Weights of a small transformer language model: learned positions, biases.
Each number is 500 + 40 x the weight over its row's rms, rounded and kept within 0 to 999. Layers, rows and columns count from 0. Numbers have three digits each. The size before them is the row's rms in percent of the matrix's.

# layer 7 MLP down (transposed), 512x128, rms 0.268, rows 227-248, columns 64-127
112:481527504491498485440495543450457508467566504478490473502506510566509463448517525454494547470562397531581517475464527514486538483491578447524469503453472520513472538508514535532481499521532584
095:466488457441482510472519461383572435477511488515488498490577514467565403495543515545493400458504548503557555480419526559466498507523460492608479479469520486528464509454553475449433502445535499
101:434520455419482510467539441504498483517447555430468518531551456478435437544541522508508539502545555509464502503448488575538453468511487525524551424469604461493463545551463437537514448538499534
102:543510512521558498488504588466536480555482481529549454490449574522348519558514558546504577437525461530436470486459458468474502493466464490569543439548563494485531514451498512495476534499477482
102:569527416507535530511565530410383508452544496512546496597564466478500492589479453531492474480508442508535537497486523497539423522464524483543528512499489499444434492488503444547420516493519498
096:481473577429469532530466469400491447500465468463544543518542505470464595493489450522459510534467449512496492432475461543483554547500475534444479578482483548505478496470465495512496455508441528
110:459565490498504537555509487448486446577491451517461466476488531480482525402545518493508446455600504499563467456506509488495481483460531440479479589454448494507485480431585555487527535529531522
095:488537568500493484547531439526485460384564515413427485487464559452490486445491550490520438576511550503479517503573537456511470459498483477464487506482468582462508541481528552528498629473537485
113:525443478487448443533503443525433378504476525476491544511506502546474484552525483583532529444479448409492537524551462452564484499460510507495495498526479459508529438489548556513561528513449463
096:532583529494486437507462544528503500521501546482499499513544459450501515461561488488581391448547554513479536501562501434479513533544518492402452495497484361484459476496496408499439475551509460
118:474488485506523488493494498426504469510491499479445422440543490478547532541438520520445474532501459528457496493487523497480459501488454514553517523504556479555386460488461485520502497476473491
098:446492489488491527535469479472571503526487468504516547537501424531506483522621502501488435426491501508529567552524497464442505458481540524483468472489494531387553484485437426457562455524519497
087:553499491457524510498470510516530532572531484465446499545484462483492515509545484543432526512507457506486505526506547501524517518563559494461480537452461512541498483546503410524489541481480454
099:481494442477472555485457521476566519466462557497475415550540556552526455512495481487513497472536485500524496516520471580443548482490514457493475548497398494488386532514534526517544539530520447
103:469527463411524491496525469472581486524480559513489491458454463501473517517586481489496521523479457502428456437534399477518490514493590531505505482513539468454516613519439447529518526517467536
100:539514559493592558403517501505489484569462510486494471527556483565430539459495515494453464514534473497492489530461530592536521491495537510496542463512529509502518488421478532462578535480513410
079:493485490483558543485536530533527463486483548495424484508487420517534482535495513531497486545504523470501453550528437502498491531508507436488493544434418490532551462484486504537498464485549525
108:483549500499513527440435410365546515525453444506477560462508447504488492457530502487520461408472559523581566478496489522512442571504489444537486510443521498466484532457519398511485483495497519
106:486463425438542490476541451503514549451483467574453458593463487447526550528456507522505466445507458507492472477495525525405502520487419529476558431519525520526515463576518486482620468465522513
104:562543508451498571524506449514430540488552459468473489386537446542472475491529510494489595505507535522478593497462489566466450475488491502489455498529441546510515545428471535524581446481534488
101:467505495569419491523527506487512492478429522486502460529495496494501471428541523461502487483529518554493484539521653504414432550475490467486496502533575476523511535470499522496491504508478504
136:546501507457514521512513536518482485610511518521494511464619462484472569484536421502543586506499508573461516508555457459439485495550472500451480469571524491422543483532505522452531504491598470
# layer 7 MLP up, 512x128, rms 0.269, rows 228-248, columns 64-127
099:590494475584538454518483508400480564481487454512492487483482546451452479491494557498512440403543451520525410566464479581535486515503474526519505482516397492543520537451528521541513529546575494
102:493447505454533459510461484484483614455488497509498478497515456476479487488509471515528495543527487591506560531512505483557501461485503519464498424505524446467531498456552545513472409504525532
099:518524545471525517481497473481489464459490501500511477525471493522503483477528505482434463532513528470510492525601445481511492373623504513424497434509548464500520565474499412524527513440570464
104:450446570598497450519510452535469521507509500545449502478506458513489492523436486459465448455561532500484479522531612528476442474504488534503514522512502445452445493524596575451491421536476479
101:504432532477494507492482538551518508541523452443507512508569588473438502489434473527449419518484526627558458516485489504435565490497451542482524563560494504556477463473470478490438470457474494
113:527506568499465453549518550523533515483522500514585447529474481475534471457472513554468588491412456521457490484504523481491551565479456469503601513516481497542424447466542441457383528461469456
100:466527460482468528561524495538501482555485550415539452514539504473468574516495568467448507492531489516524483545547564502465444449479446464518499547568470470525503439538505497513501437500490396
111:509435549448541524467447501532547424487562494466498490533424541473401464500476472494471504474494426434502449502472531557548439532520517480444485500546508467502552441508498494477502511527531470
095:509505516446518473420408532551526558554505501445536448454477498469517569477549485498499605474533413477530476514572461562506434514470437507449523489467456475482464558506514472458472470475466527
110:522509567537522501508524564477489543471532473398532448487435574456489485477523505478429479461509434469463481501494493518558494525557480519519522527522447486542488500449527531501531505475511515
099:465544493537479541547536412517446483587559510476469450499514465474488458510511441506522506488450519517444486515546439543544398517469460522531521604494560508412471525536476535540521424456532452
091:448530393506501573478506597516544472473503509469527503465555513496471432483525473488486479492539471538612464462544465475534509540467512513580457482460496490533469507464499497489491542482539431
099:549497495532434517509424535514489438526577491564484507465460497496490496517500532527543488565541487444413520519527454428520507546548514522558450511489498449447519513478476493480460482531523517
099:544443576565503492484572456480448522480457508483549528478588453500449488548434514510545486539530408524497474501442525513469487370479494504549554472568485492444467453487488450507490487471527468
104:516521464463561436511516540543450431486515480529548483492509495404515493500464568526514453472554536530471515471529540470475538492473457551555468569531511526549493503527529483487428431525540564
081:523454552497470392518457462530507420556548492490572458471526499467542493493462485540568467432539503460553476504607438537466541510513417531553453494492500466455527449498504515493525486504542487
105:481445527524457487528547526495487555547444486581520468482494531421502560547495490517509502507528478541465477510489437401504467437507577463497547480508466484479453429521473500545439522437500482
102:429469529470535550484476510477533537487528559464536496468454589504468542502550540477509481475540454484547437537514540514483545473567519505500441497524433462487575507435484478494432455511526469
108:467581460471441452453431526510484536498517578451503488530473522467483505499472523529482507538444441487454468474460484563568495503530522542559484491523487449450447508472464516447599418485522445
102:548512473427515428498476588451486509476522506494545537520543536476451477572425475521509462450490508518424467494474534445523443524567435537438492464491480508514479549522464512437540456483419507
124:465478488477571480487507563507516473541519467568528499490474509528422508465527430476522529478493467488453515542457489521492421536548479525418476490507530442472537490513526490445461523499512500